{"n_layer": 8, "d_model": 256, "n_head": 4, "n_kv_head": 1, "head_dim": 64, "d_mlp": 704, "vocab_size": 1024, "activation": "swiglu", "norm": "rmsnorm", "norm_place": "pre", "norm_eps": 1e-05, "positions": "rope", "rope_base": 10000.0, "rope_fraction": 1.0, "qk_norm": false, "attn_scale": 0.125, "bias": "none", "tie_embeddings": false, "parallel_block": false, "extras": ["capped logits"], "init": "uniform", "init_std_qkv": 0.0238, "init_std_o": 0.0, "init_std_up": 0.0238, "init_std_down": 0.0, "optimizer": "adamw", "lr": 0.00121, "beta1": 0.9, "beta2": 0.99, "weight_decay": 0.1, "lr_head": 0.00527, "grad_clip": 1.0, "warmup_steps": 270, "schedule": "wsd", "decay_fraction": 0.807, "decay_shape": "linear", "final_lr_fraction": 0.0, "batch_tokens": 32768, "seq_len": 512, "doc_mask": true, "train_tokens": 144700000, "steps": 4416, "dataset": "wikipedia_en"}
Each number is 128 + 32 x the weight over its row's rms, rounded and kept within 0 to 255. Layers, rows and columns count from 0. Numbers have three digits each. The size before them is the row's rms in percent of the matrix's.

# layer 5 MLP gate, 704x256, rms 0.0579, rows 370-441, columns 64-127
098:154107122167122131121114127120115123098154118123132114095141102133096091119144174170111093107175085148131180127156171101172147072129160150135080126150078136065120121121162126101064142113127122
096:183168112114122132123143116115120134092119128147151115128159168107119143118118175071083166141090118152140161215118115142156064128117104115082137133120152135121155172106127101108133091170114147
099:152102160114115189110138079084143084104065146091065145129158130116148120132176103156071073124084114147135074105199093149114119128163133140128112131061115143034165118114055135136085061057113141
096:168127126110149177145113117094151103122089099097107128147132151092138108147114114129121116100124133156146143106143202186117089065115133185123152175054106134142129126099127166118067101153152127
095:083163145143179175066056136164121092134142157132124146182174156111153117124142196107119073135144093097069153119159126117156130119148136165136089195156204106106152126101143197120118094142189090
098:132134169122125175145101097193128171114097095111127190144163170168132105127159137069131153140149174124118102140112048132149201158078081173172129083109119118052093101085121133127170138102133153
096:166116103159106142104193061109122080151150129158129095183122173127166074147144127096124100078140138173087118117164128169154113135189113050096140130153095116071153080095110106079099138141133128
104:138099089118112123156133107130129121117096121109119153120170119128168159194121113134113109109118146120102079160122139155147125075048177056167131094107136131147093123154131121150144122104137072
101:103094128066106134136108102108115143163131122174127089133094076090131109079125097094165118125111172139152189144161140125127150078098148148175122128167083092117144115098120149109101139126089102
102:133141124118144144062101152109112076076139073148172118144123148138108180056115129172187122151155132136123134154088124079163173112083148066138183138128169100139107113105129131122150087104158089
094:154093061163146164085078060116119098130188098085166177175105138114144143076140118161092126074166102096079116127152128166109123089140114127059127150032091126106139166116168115133158100177139097
105:140118080101134120162138111131155148085141184182137122122132107144114082139184123111154074115124144228148165135170094090187142142144145141117058171137164148121131189153171105138135090059117123
099:181122123148101116141133103112194096047169146130122088089087138152141093071117134137097109156126131146087152093121157111131130085160128090100133128068046067055134130162115181120162143144087101
089:081117161117117121099090168148133147130098098091149127086092138122152090120158168121078164086107172114074106143131051164135137136118108077145151139165172154119101197134087121123093158132116121
098:123161129138095168095066155112138127122165176117122106183115150092149118094091119093130127155141114058197185094127137092133070142113169120118161139116086147144192195143155146088087120163169176
098:141131108135116115190179118135071127117129156166155167146138155112194124156127071142086131117159113120112119133143160042169163144120099115153154169110162142141173130076140114111119185085104134
100:135137102098119167142124095042068163061148155099164119136065129128068056131142138115149131144111120102124097071135175100141109082112157113092152149088131116109127105093111107148179134148187177
105:176078108104044180172164100106105165115110125106101080111107179129164113102159086159095102116133098178135147131099154167100169137152035130123157134181037158101132136113143193131124142140114162
106:168113173209121165182128093186128153151075104136174193083150067124125114151108139119179149116159151082159152166165158120152103118115159098131121085120134164080078138180111118059180110178133118
096:114161121098157127157108151157160110132141125132157128113064089113121136140126125133118171133128075071151105130187089099104107153094124077111095084090148130158156151066165129126129114132143132
105:140135185137137157142141080074133085141133089115192105082053087135157050114160070150163049112189082118106094103164196162081091172143117161090170122175127126167130119152090165130123163113153127
104:170123203176111137108056056094111114104112147096168106107180102133145146123116124118066119118101073157135044194094107180081175112151092106125144127093129127118171103072125113146138132075195133
098:166097168119070126110163116092112142120140051123102130093133085138095135167101139083124098167110155197169092115174150155124107086171088137124124202110148148153076136139072143136122107098130162
108:176117190110149215074177084112097165089161110116074098157161080121114139147169134129124152126100113109177128117148166103218143147091130117133122119134129171091117153136092075161154111164126146
094:115113109123083160163117134121146127149154151140196115066146173117112129134113157114108100153119100134065119152199079061162146140142123127118101095093136141123101123164141119151182158116139197
106:126137139114142157161106100163082133091179114120136164124128028138151109151113088124137133131138181139139040119179147108114108140087169072146182108151169091139172146145050139114130127115103066
095:167077128126126130115097141126093143071132132117161144128129115125135083115108196188088148116125156107069150143121116112154148079084187105162063153044160148196096166161103174133133050137139164
094:183088135111077186141186098102142135111170163161126125194130157108085114156115119106120178172144122086118130168140130131182107144105170154091090173160116163110056179073167146059079156101103196
098:121129130141147154112135098154115102155105142135113126131112137121098072144154151167146184172157118130108157170161118093146113117109126130095147071136087165127100113074132171133132089111176163
102:149104083185096150090093112072102102064142096130130085147093167080157150122121087122154162165122084148126143126151161176202114119107149107173165120147160132072139133121112122087186135113069065
103:122103186154165109160121076087111145139163138154128172151193100105112100185136119199124158068120126143130083089168155106144154084105152172149106168130141080094130114201087117119108042195098155
101:121113121139150103140178098074131081118110112135187111107102096167124086125151180127167103109165104185149108137146130156130135168133076133113170175118060144097199172160122153131137107116180091
109:088158127142120167165165150108114155049140111141135106154180120104137111124163120134087110149143099101107139099127210117146085089071144166123150134081147171114149132139106106108134095103084181
102:091115130125104104138093155105143073082153126091162145106096079129130134138112106147152055099127169103094095124128112143165110180167086176093083082149145123144168113140078161145164135142108109
102:080136142100150070136120137124122063103128166100082107132128151141139085098172167194121144138109121162065129159118182133096127143138102116158156158146148090064151146108148133158125095169107133
101:136100246147096157151105123064099087099092060119127156129163171126139122171203145142157089144108163114190132102117111119172140172140133189065127115148163159118121117046163095156143160102125145
104:144097098096091114109223124133146138087163118086187083091098120152153099166158122108166060136143124094143133110125143116155090137181124185124149141067137186177127189158083089119108131125085095
106:153142168126107138110139117053106145107142141143169147102087103154148126083132119140152133129143121128207142129119111128141145120148177136107137139100153097164143143135139109194061148055101148
099:113118220120176103153088104150166092084105128150202106102139090127149145111217114092136154076113119113120128133128193136123135129064152112086118141105111201119109096139131156170158110158123091
103:172060088147150188113146099176132082128109121089120148150144172120123124109100155135114095078165104146101183147123063031112133134149144114146126135144099178177147170139106203144110130126172110
100:179185147119117135165125072158125174053139143083132151134118110077082090119133208158084115159215159103145139162130169145105110125137080103151111094070090103074152107061166192099091109148171207
106:116128095129194173155160115139075117112146133147108169102170111140188116147132177102057076169102182122125135162068159130153175182093111151075132131160153128085161105158088152116145130161151107
092:122160163188105162169152169122121149130148092094110158073097150131103143153086143108136169162092151186131095136162137126161120180196096148138137138117121088112167141114118140155153105123138074
099:162170178105113208113097113095127028089114140115154110120098127145118062121095098117139140118186155116090087179148095138155183122124072102169155129136124154113111188138130091123094113115095162
088:172143145147106134097172133118102189103174158141037099116112148134104137162112152109032195152131156100146061089122143128107172131125103093162097107114175078149130161098125116127121110141123112
101:172127113191143181105122053109108107086134101128160192166142128161191085128148143138117072144136127097155095108255057174104159136091072095138155181126146169124164181105103122085176145056102139
098:159139190161147150127133062105084075092130066135093138149153141164099118160116102105130097155100118165119081095138205115145161120140097140109203152112112164170134190135095120149134166085097088
102:143126132099101126144174098131126151136153092114182158115143062168159105201198170121076111086123133089097107136118174132134150195111102147141158166124090092164129112127126172105113128130079090
101:183158140128150142135192102122136096138195115062094093200119117128221136166091106149154175172167078123147119078127107130097128186116105141130154085140129132165148126126097170129161115097137163
105:141131093067122074159111128095099107123192171081162101089118109113118093143127132109114154167137099084165074157191093103062113119135114125155056146109151056091117138104141136097144163110116116
101:185161133127208127129221135170111145152160082125124136094104186089113065137100128199120108120137087130142162156179144134143149202109117149124149159135056125116124177129131152145113084116169149
100:092110062140140130126215186110101169090150148159085114112132143143143113134164125144101164162157124169088158140163152154138136177115062082103136130065151117144081177115140120079134133128152104
091:125153044137137150143101115120110142132161176148115179180073182104130135173100169159132204171160150090130122128180061106186174104097151170109042086140135087117039202149136117135135159114121126
098:080161099098185104111138137145161154166138163188099096060136154076127098123103102136137125131137059156135133161121145142114123141182102103098139154194088139083095143125126159100119149167205077
092:170102079182129159080154136169061095108112099077128092135142133119100099113127085118182123069115150125168148103123134134138161126120130174161070185108123102108125096143106136139108123113110155
100:140136162126124157171153117070146068117083127111090132148115098136093119110132147095176129097110131169122141104111130111181112110127075077105100136083136140079105166090129142140100122164149129
097:087144172103105177130136088141085118148161108128132150143131095070168207097087139145082172162156116090138069170160133092095151101094141125122120066036177135125119170158144174147174147145135095
099:116080159102155148103152174174109114109142131177194189129148151091174150083150111178142080113119187136134151144107133117129139120104154128143112118118144095207137141110128156126103162098086198
100:101177115105141162171118108118102123124140142143115156068196067097174156199147122191177151151100161171137155109155081122133140151118136144088096120087123172109198070164174159144142121106104171
101:130156159108207155197136132103115043136083118097101109096152130106140183088115088096136093089137127132079119116108169109174088141161134132172149157205097152177150129121170133112168084165113163
096:093079107106142103090155125139117120142179153113126131121154165116093186197138129137099088152129132058181111147118128105161120154111043103150115124113129167103183098112084119102110194081140172
110:204103163155099163169160195199075142158120100094177063125062137135092084102128055184144121085141119114123132146116103135108135174129083109151124116110117124138112165075189158139093152100110108
100:135142099153123136171156141211144113138119105104147108113101073129139072128132125150159138097115110129129150151130078098123150124090116125196137071143221206119114065151127106105096189129136129
096:085153168143090137197177150157130125147160087157122145110131087128204105139114105111116078161118111161110128076161089154134158148113078166132180187098101157103154147132087157144156148131118126
102:150045134114138115102139109124068111089087141133085124139070140113111083114155075112129100165153116184043156133161133079111132148110124090107134151098081145065077135115081168125131066127130165
103:160125097175141121140144119166131130111090164151170140154140156145104142112088123160146127091107081104129100143108186115117160146173134151139094138204107195129148151094104111074146065127163168
098:150138084183132144104223129142071126179121056168131168081132139116125127097146112149110048133105163164093161137149120127140131147109122128131157086134144174218129128078141121083140165080103141
096:150160098098118076158119152098111130194121094153171114149084111099105124146149183146137111163090134087092112174135167126152122111152034138141104124176121135138089088115099105141158181165117130
094:151135126097167135152165176134149076085076142116131086191168064123134133157151184123141191108143121071139119130106137090129122157132098105133156114128116166129126149136165142128174149133168171
102:118139081089115144094114072135107136099124088139113132144129119164082155135184068095165156116178151178081094102127144070215107159161172117116129107104188127093185153113109107129117095052066152
109:134094135115141030110082184167130174066089110076154110109096138127134122100142131113120138111158149139152072122138166171121094093167029045139162109150118089103081128093104088119080181066138098
105:143070116108135142128053163136132109058110117167085157129074120128151060094147100095109133143085123151097142154149071168111090109128119120160146150123136201107120105148096150101143090131099163
# layer 5 MLP up, 704x256, rms 0.055, rows 370-440, columns 64-127
096:111050135161108136114047175148147120098142093139175132120112070157093130112121123160154148094152176158179124152166140137153140118107124108149117112153114173118117107157147153128113217106070112
095:154173126163120100072098142128145069121101107109135096086092085125166143062132136173138129122177144097109116099152071158136130107102144154196163127146078066117115079134176131186138176084139143
102:091061161128088113167076141126134103130178105099168150098138103162106120155123089116057155114158206191137053081114103125119137169105106109138152127107129133164140139100130154154165140124097166
099:160184157089150146040129140135091125135134078150108112117118166179158122127137139140081106144108118142123108082167150186127128160154100116126111098091057049112128102162113134063143125121143133
099:103095159153072117117041159170150150152088103139090072128063134121149147094075083066109101156092104117109161163120084156175164147143109074091125116141099069165164119179120141116102132138165105
100:120096112088131114158171130108120109175161141161200107106095092077105133106108113158098151083133130111127186116137137123074109092125123132068134152163149154198176140104130105116119093105066140
093:087115150097119129126106187178082162137117104079166193067151097108157120135091157224162125139114139079180102150105132086099161137098106168134099129120135092151117162133103203130128137108089108
104:120157136125141086144151113174150158088146153174101133123174135131100105150164100089128160097172105122124130137167060133102078154134136079092177146147127133164102141086158145113112098131152154
095:122102128115141211120127097132124141158137086123144229122132109167094107142142143120113118116148103186162043104146135134126163122171151159102146090049142145125091190150151072125149096111090090
103:208133206131093099170156086136144138117080098146148139144096135101108126156072088116107118103142117120112163135151089139109077093111138027094065162122170121196117135086126119138119092055196143
090:135110048174169152081068102152159098143182116118117148165128174109122168118148118103078157136153197140127117120152176146097112123123181144077162158069170158127088142100150043138159173205097072
104:112094166169159125149141122083209128141124175118170154139060077076093103102126066117209157123116198121089145106091133134126109108168126118129116121162133175044118091186142148124097102138148144
099:077107148141163135073148158130102138151103173167136127148107138099119204146157092157162135136079185146077128116138130190119193215157122140120143124125124187080163126130147131113133106172119120
093:107096132145116098112179147122162183201125090119111167134183095131144134166095148127069077081110134126131086110082140131170105150170107119113156158157125117086149105114115131109109121162121091
102:101110156119200180160155125080118111111102102146103134083173123129145154146135131188073145097139086131121108152105142133136189174116137170114116152104132184120141126131089098175088128112091132
089:141185147111071101153152143121123128129175155198134144189097090107158078143175181106116159107136093123130119174117132101160089118135118061156119145109160181133155152073209104173115201114071110
103:087136086126118121153205179100134127098104151169109124150110099105134089100145094168118084110205102200162097121146173158137042101104139142106108159132043114123153127146139086162110137138111113
100:119092066159169061110109114149147158142112069162168153130108127090172120108086121196116110147106143112113144086145127104091165092112061095114132167180148091146141092156150089167155107100096115
104:130112074154095166146175141200100127131142116099101067123047123123097122095098100188159158117119171163153133117158132117130097149128169127099137121151175078126079140082135158057101154141128171
102:116167127078089145131140164150133153147160134140108121214118171115105175180164136137077151103119116079165092163140155119123089097107087136134202151115100103179165150104109110112130096142102152
094:106108098117099100158131160209094117122135151120092191156195098113124149137100210166125191087096163117169085147174089093209167112116104116162097128126074106114162120098117155074092131080101139
105:151112132154152153075183163134105099128072081135108124100143160103189157108113159126116141142100085126146121136140121155080167146082058176167144135100053127070172141113127144156175156107148070
100:101111146076097109140164130098139140110096139175171183134098129141136114141101133101119113128130156160160093222104146140122110103052189177136124158157174062100134132129176161111109155113105182
106:152131086086142088120137137072106123082087202091132147103082127176090122148140131094139148143114152113107151096090101129108159143147071121116152116076128108169134117099129096100156157108103089
096:092107096111124137202170162073096123060133172131093151160142103157097156135100139091087115152215117086145163103136169131138149155139165140094078147105199092152140128110164143159096056161146131
100:120108132102116120190127150131122142112139161125117155089106172109150112112137078142068131143161142100146082089177122094126114118159190090137117126124166145115149118172140085110101148114152073
098:126128128126150090151156116094107100131159167154172138157082207123140116159112158111080136113178105170089130132117126120138124149088120144161135134157112104181133177137045123131141176126121094
091:091121130114145092150114084082094087123110107137117156108136133102142108136099073126108122136086134125140124160086172072142188179131150146115111103174172166110165132185100090148216131145045117
099:221140128129131166075118142120103104146109161126089154157124151141146103101133158110137115118110102055086102181122118138108080123131204115148085129130134134127097141040118090109120142118192157
101:135176131151164132050129070124141152121153167184151121154135125116111151113089123141169114157135140090163214136125124151152093096106076154095120161140095128154120137116167134073126090114174109
103:158149140135100111107149087108144084114127155094079128100119190138111078065159171093135110176076132070111140126139080073135102144156191181154091115154145122156167149098120085146161140074155165
103:084114150151218123140060131065152141082095196095115088131127109166064182111106115143126153123103081149100122069163131175154144160183074136153153178110066115136150148126105162107121089109117115
108:074144211126149103138159132131071136186103036157105137145153098077128112119104115104168202144150174118112103154108110128176170127120124138110125113131135121126165163175067155122123106100144123
102:153094063103134136165099087127108147133077114132109117147136192120120161112113156170083150123090095150129125131137154150162142109071141082177144151125137137087097133125098049059100084159118170
102:099133083082150094085133099122144112175132118135051129138098139084108137152106126142095131112173086103141167170144140118155190089158088114116123181157132134052106098144153133115092137128130135
100:165140159145080076165166101095124108151090139094069070143123091151113096163179114103147103166108160144152092104145158088093096169126169133121153175077132173177086149041169162116137149092153089
103:120060105141182163119208152133120159112193129096040102103131152085137103079095145125157183100121097162130156147133165117127124185099096179156139190112111117083116120082094179176121086128117171
106:113141129155058083124091187171104166102147165141143157110150133146120119157091063144149099099164155082101142151131161158145104134138165141157125089138162145144050099187143119092090140080147120
094:121066089111104138165159131193141143162128073135154128067117142121168144173153140196125161095103140134113172090126132093123098070144080066082087099121193172089118097126117096145170114142149103
103:192142102120109094090077095164164135139131173065127141113171100124133102127106145107082104162118101129139127138143184116179141133123116139180145107118108166195072185085110127129142180193161151
093:176187129113107152145080124146168181166123138086091141153108122112070145128112115157087123156174179069126179174074144167086132063110157075177168109127078093082159062106158107118140166153157212
107:119112141144115119132156154104104133139110103135157145210103165135122126144123142143195116109110091129133107089155106110111142131087159172096165109069129082075124122161106078146107133117087066
099:134177163081089124125079156098141138149075121080062091126125103142084086109113134100154111156152138151134120129087119093159094058124168123141148095155115113158137118171104114104136105135170179
096:075083121164139070131126123095147163109207169124149157133162137125132136161174099150147064103100098127210159117118062150132146167146175137150100130138123143142155077115121138091123112129105145
089:169136139151069162101049115123128151102147121138134123159123121157112123148077147127107169156114093069079109113156061162132108145170086150126141112072132125145130140107098117126087066113161128
096:158140109200108176081132142083151122087167127147149166164156186128195105117113119149110083151114138107176088098145097167081110099107133130129148191134164140116181113124104107115181155063120095
099:059176181137142103077122084087174083147145075095121136134134116163166171121125211104154104129116101107133203138163171135208150144120108127107116089168111149073137149144147138117158119109112182
099:133119117125078121112150119119164175139121132125144169083146087181092109192155149097085109070087147136084060135140159159141076149125174218120161158114098076168100122131144070129114112145082081
102:151136129111155135148135169022143059175165132052100162101104164148187187170085139141152126086124122087109131145121164116190187154024165157165119131116177144074142090136119159159184129156192102
105:151108118133121121125110165125130139106130141081154104007078128073171052130087089122081127122157150155158185060144128121121120141209148191051151092137149146128099133115145169094169108121139129
096:147080152076092126102165140112106131136140112109088176167170128114147123164174106150079094127164110102134141108094108120123122134125055139136122093216129093094175083123102102131154143104103151
102:189144169096103089102118126169102137159081159115124117197095140142055165144114115084133216136105155061116123174122151139126058089150114107125139165132192143117148097076130080080113130088091168
092:055090195079128167074118148112214075119096149072092109134121122105105124162144171108154137154193158112122147096193095090113136110118090117075074143154094113128146096098119150134130106102169144
102:135113112121130051090151131129142126107154095129177115200161109131141079105111110091161111158094135172109130146113083101170108116145164105157083132130142109096170110139144122134132158154130105
099:130162139096119173112121112136095160137172129116090131070143134124161094193137108094103167142150198096130143099086158144136159168098115133132098185111157163130163135111122172128132111106123150
105:194172126125140202144090133098104124127110094093130166140143127109172123137099136069119135134162139061105083117094070113138157118109138161113128116195142128045145125128173107121113134150090136
088:107175142126116131071148161089129162170107122068065165163141125113171175102071140131085208124168117115114033135098095099072088131123154159139143097074129080158121098165174141156199164168149034
098:118116121112084167184151119067161090106130107090125125129149153159201138127078141087147200122159053105128164168161140140116128108104053142147165171131107113088145151156156153111135117162121107
096:168127094163093096121154053156143162155129107134120138071142139140200095173088139148194136117149089131141138131148126108065166148152083108120130136135132133090152108192156152145172151099113111
100:137114133123057122111090123137107087074132071070195115104120072135122130101152055167105051164151117134216158128140129127148131160136097116113088102133109053158194129140086101156102203078108139
101:065077156105072105140131099113151146090174117109080157166151113110133155148120143115136135157167112107078083170173139149123199168073122128143134122148128136100147063072094130100107119155072109
106:126117161125131154102103155139111122150084127116138059107140042093130144193150110179175097129112123163120135081144090225124188163047093100157106132148101118160101097139106181146136178157111120
100:124072104140155104077162145158111154122135077102089095128107098089109153108095106123141078105127046184131176140063111088159144130164171079128178119069143159100065107104117142116115154117152080
096:171161108127201144130110123101130151126160183167124115166132158157087088178103126132151098139101095071116152137151105131070130114174098094153082131140108116172096191130179129136131101129220108
103:099193149150087146192105079088122169153156111139131124129164071147132140101097093137089150118135118123154082161119149130117104141140122117114172135124162095162158081143083166144109183109109086
102:114163117097094108123154079102220140161182124133229155127172157084122163114071091099105157174135092192128153166115124122076118119177107132123152162137053101129131203112140174111157076160112118
103:116186082140134060156162191118067154162127154182162137109131144123121125156104133099153103113178189190134147107126114163155120143142140069088094080139202129165143130156143105175160151175171148
100:157103097168114145112174134119092158134138104202119128133152095117123098111118114060088073132145078093149115130175068136096135108166181129134150201119207058135140149107103088093148147150091129
098:090116085134160137149153158204164102139111138117087067143124065090099138142127157094161132146109118109153066080155134099115145136139105145152172128139098114148143137138129166125164139136127142
105:059095097133118145152103113147106117121113116132124159078130088118085114135142133129165146136184183096134165081159128177166105156115135174091069133109124135099102165122131108195114098109114202
103:169094098094160077113120133158146157148114155086158120117119105090114103074060085097102116100170150099180085131108079161128153085105136128114106153125092099072138081130129107128178100114061117
# layer 5 MLP down (transposed), 704x256, rms 0.0511, rows 370-440, columns 64-127
092:123117126150129149091132228142115167136099141081124160136101118162090084103144166139123163192102159137148179133111178147115136079060137145124087112129109077161136124105161142109158161115175117
095:137075159153159141190123090127118091106153150137176112132120135135123124089135103156175135109067101134128124112108171157115151152124126128173134129092125096097133152116069132124146120119127129
103:153105140154163134160120151167155097109125057134140119171150194154083182165136100146132083157109174023093118191093144111126107136085141125126127101156121080142168121188132176209145146183137146
099:182130165135158122149086086112117157120199111144128135109175115114132064069127118118108225175143138149115097067116110144123134092136127123084178179103104126156175114142082155151195110089116058
099:124155106106200175143113165166179140116113177115179045090127118173090147097138151086158163136149100147125106074164139079070138082135126070116130124132159123057108115159147150164145131150197127
100:184147154110126147144149086185116181141082152122101111167138144144119131085132134123152139138105152136116153106130109067148154107099111179116128115081149141138141055108097107087082108087148167
097:112191120121087151131166100166091120100111106137113163121173147126136127117152122123138153060097129105122145145124149174146111142138179102152105183133090098082156105111119186168071135090053146
105:057049101138116197117127196105125197219152126132130106166094162129164121189050177163105097081129138165132142161149127108089140141161075080138136116110143101152071125139129130154141102129092114
098:095132139081119180146114101111117177089142153072096153090104148109121150158125097100170162150109160161057148150127105126112128105118168159188148087148058144119167125144135175094111068067102135
103:128135101124102059140125125105118094140159139132136110113151124097208084098205148180106136210161117175133121152151147108061113146143127116170170169099147080124145187171139121097128091152093142
090:114093150148154088130135159161118152148106145153081141079137166099066088133079104099050134091116151163141128164119105164038120121154164134156164082123123176171089049102206113135119049118143121
101:145193079164121147083107139125150094099115084147180152132092113113175142160168176137154150160136168145132058135079146134143109072139079077115194110186107130081102075133120141114147127097138152
102:186064144123179102197185153153148119118120140086117159165124082152043118104101111124142154106130142180117154155064140157163162109149164127170041169173111133127123143138164142149144126191120143
091:148186146123122070140115094144144149109163132139129183121168125236123139143202102129075137074112132146159167046124135078186098138162159133158115132149148153165123112096102144152114109128105148
106:152140134120114116119115148099152085154102139133105103136134101204116137127135178083166138141185077112125134165235108133116086130094161110159060170133091117153163125112106154069148140164127151
087:110142099112085154121191136104158119136134100128074120180090136150082151116142197107131119141098143092052112154106107080169093119156100204074110124160155103134100094140106106118117089157087110
103:099157130147122125100103182153153111089108093104109131122112068128126156135177080102123095172161101111096139139146150126184098137160147123128118155130084118153131159184128147104114171165128163
100:150056160058140128158135207105188173101088125156123122100090068134155154157177111154136078090096153108122140152162152162171130115137099076114104061127121170118119077117144114174137122117144168
105:147141113154133081105148119169097163119163141098115107157141118118108188202096095115119112166133171104145159164126130099128122125148149141164135046123106106122158107163079049096113137169199124
100:121163153125166116114077101178118130084097107136088118123126175153130123050126144116141147116117140177157193090123213111183129101091147067145149158166117136092054129153121092167100160120130122
096:094101144101143136164160142133082167122140153117160178080099064080165126132055086108150088164113123154151080051104160130123101160080122091161144139116132070053111170110108102119140178127124086
104:142132149147090085161133115109083126091103126092135111165118082131161140103194117147175104154138164117063126110133138176120099148149094138154085099141109117178076141115159067150104109185125140
099:099142117076133107157090173157139086116101113125143085104212157130157173117116046120171105153079139144131179110118140035171147154101130082124109062153133156148139083114159139140123096136107144
107:185140166135074154138163115115155161125075125135110089152148109099087224103106096091102124120143161150100192144082116131120100138135116163084121098125137152122123090146138119114065086149161095
091:123119072123103133122134167085135110093126141075108173154084093111190121123092138091156136175177159086094090183149168113119151091054084131167112145110147075139119071169195098148103183077102090
102:141150109133125053077183183156133196167118123150072102139151177179118134097154117151148156154178049132065123150147094150095196135134115158129142145114103196115205122131146115120118145127170128
098:117153066145080170105133145137159136101156134138102124086089081156172109108142148118127157107112109086105127150115119109100156104171101118162111060108158165144142062157177164141172147182145183
094:143125117140136146114114090129082048103108088081093148097164200140084115144110140138099082073115185108135141136102167104117157137125125093158191126078122138130065127086123121143071192177114113
102:127146172159134145120125140118218082123121169112149089130143142136145097130094096199107105128159123109113119105149144146104128126135139089115091112120122118110133137111180113150135087136072127
097:120172158146092084133127108149126127115148154172095161142114144164151079140220104167075082132163157167156179114070184065149132135071093095172119146082092119136188099120114118170085161156106150
102:109083158096029129145166107107115206098105119080102166124106134162154135187117153145172131106154083140112146109091125092170117119149056111107045163211165181153102115113096124138095134120156130
103:114096188138137111102140185141107138112112083113186070147146141175075066070103127059183078132120133140085141155130141139115079197132146071154060097139125187104135076129077099165142106120124078
107:078116112123157117161075149138096112143119126114100093102140088143105087144113161139147128096125163117164078131098099180139195178156158118124095108095107177177171183121103176134118144090156118
102:164111088133107083173099097189092105084090112100134179143117200146138149169129136128107132169185116067113148082108145136144155115126119074152090067098084151107094128130148108061170104076052119
102:083149145171129148142091118152107151091088124193177105147200167170139131095167177135132105124142093107197166098178084192155121165070199166063143137102116205060145189156125125165097148097099086
101:148153116120148143123093133149177180169127089133139109139147160148106082133099097154132181201143138117065094138120083135136132175137131080141145058144147138179153120167131092155199127093159136
104:179099112171153144110161148134095132086235183123133115158124135149113131152085111139148147163077128157152126039109119107118138136134153124165144055124140093107133120166098066124082123146097114
105:125102169099051139130169128124158087102093091169154128148136133202059077136119118135134127164161063141100162179121122087112154194049149110110143171183147137156139124097169094077170166162118155
093:129148107140096089117146127126149100140151178110162019164102139177165102132178140125095116123127049152094113153139121037142145170096088150137135090111142123147130142113134154085112080083151139
103:155112166110114172103185097102175143125140104158160149134094123149110131091113100126141118115100075152191112078164104126108190176133117144093165094099131116135092082114163102105153140142083158
094:109118057131079134127139128157100141154162124154119145108125133139182123135120119095082134194158130129128119129135127143136118146089204151133082169126126129125111151188151096150100114161097101
108:117159103139131171130164135141106186149088115114152122087163073147101134130159114099130139058132093115115163138088098187109123157153125143088175099099109138156143139117169150089127134167137118
100:093128148122078161149096184145099096128185149144133169144109066143062140056146214141136107156207166072095134158098124120101121096197157106137203132095166120093087161143142147065153078125165132
097:153127113190150059154125091083112081160154126129138175130218088137134093199172085099080063079089145161196110095150117105185154109179069141141118181162168101108131070110135151082102093114188115
089:124132142149162063162146153130188232153123094131158064151130190109102141145132139130137159106103139133140082076127113202174136125154142161166148111105141135101127106100134074129124179141117141
098:078149132155105154053149134141153126093160149163103159104123128099151135067153120149098058128127124066125137104075179105122144125095137174108179192140122094125096126130158098125151150119116094
099:102119135125156177124113144111151190102121114099106083091139146180118110176129157110140103088059193122122133157182153167124154182151124088124138150147127181165118159105055165094131129113075132
097:127133119162139115112156158096157183123051179105139170149108147089180140124165122110117150115115087099147136102178125116109080116107173161116124136133153144120056140119115124075104129142115162
104:106085141139163129115145132111071101175142142168101139121153073127172093153105107161159137099170183154115152156084150143144135124154157149122085109133140139145106154144151209167097142083129091
103:164139076166136130071123137149218128128133167125125132153115180121074210119136137187150131179125099114153165134096111110114157141089056106144139087146153123121145114174175182170159164150138125
100:118153126163155119091172138118144128140149120139127154150154111099147117165124142138159122126119111121103145172190115159097146142110100137135176131152073126119073096152067172096086161100160148
102:107115089133129128166116148110113141159150113127066177166129157123132154114090149130131151099112177168130130134143126106115196137104133165079077160091101110127112114107168107145154127089201161
093:097084147125139116134114132118130096139142160138109157136162038100162136107134115141114146184152110097135171154130145116165089114110217162060066155137133158108159123126145127117127063151097154
100:157082143137182121090137125107127088119141129098156140101146112155109144126157150150104194126137152080108147069162158113194185150112146180178144049133168158096158082192089152168167152071129122
098:164135134125153116183104132047131180089143063112179121180149170117150146096093073182158130164131112143105135100094106088074128164147115137115156160146185154104167114112106154121167135110099092
107:176109092181153085144167119157133188159111119123142204170116149199094174136158157171122145157146172118131160183158143163106146154148175112140153085096112159173118151103103159124083122104105073
091:061159156115100086114181106067152195135143121173089105143130153092130120127111151115169080058090145137171089046075093140121119125172098132138131135180172084137139122181166098106134148104126144
097:114163161178137106143118117138139085088124089073125132163140136138165140155136120130042158111133139141122091109119189106124125137132179145116163140044109201124126114143132121128158196137130138
097:099068109116164118095167074130210062160126132087133147098172165090135129125092189134153129142088108128163140132112094082115175126178091185100163151194132148131160137130125124149128164124192151
100:093121119117155110135120145162117196085097145127098173117148152117164143189097122111111121103125135165164114077173169133145132098133126128135141188131102146124107152150086112132139108165140061
100:106161182160096145147134115149179168169128189173046138140127135128117112132106083098151144155128190132084127081099129149197181086061165182162119122161137159146139111135152118149142104148099108
105:156107132116158151142146197141112154092141126186156132123085167128117174150148097158119087103113055095086087109112145175060143149122109161128062150126138127088062118160158214088120139095105175
099:151120094144124184164139162123076141082086129109105133131108110171199134144130136160117124119112128161095141079156110146180160095178191119143149120068161146155081137143128102107091154103139151
096:161130145095120117132204107126144097192124089163122120114145147114140117109136161121056139109131092187152142137191152151106135180167109135179160121112128163134106126140083132096101174062157096
101:087114084148166164118069131127127131157127111089150107154154111167185104093144100128121090071118125042117114106104108131118094115176106144128071137068143153151127087092110123110112153142121114
103:120111177080147074153108130102106165162135114116143123107187081178143127106118103113125163059166087162123143158175133174163147113176127085140144124096188129126160136120186089142134145101137148
101:134149124145144101194092182120123164097070163138141092103152128073103102193157127186140177141167162160197166133071113149057152130179104133112089071139118076114154154042152124156119108134245135
098:201114161103185118116139140073117071197150107201112134163184130126208112141144120141134108077144167130103098096077106153128152124121157136124178088120167136100119090103122182125154103078130137
091:082077086113144113113117177224117150129113125109108084094069182103096176113129056112082122136140099158165161152176122122130130151139196117120086143098148065141046089075136100133089138126187118
104:169109108124178179113113135128165149122085103117086095113164135101157126080171124117101143113151119085134101126139083112103121142184118114116119155100158132141119150122147100129081110142163141
103:127094138149152187088136145132143162062106172126158123212071115150151187137135088103077122177134101122088110161112160146155182226091157141100118150084128098166182141072150131133131088243140126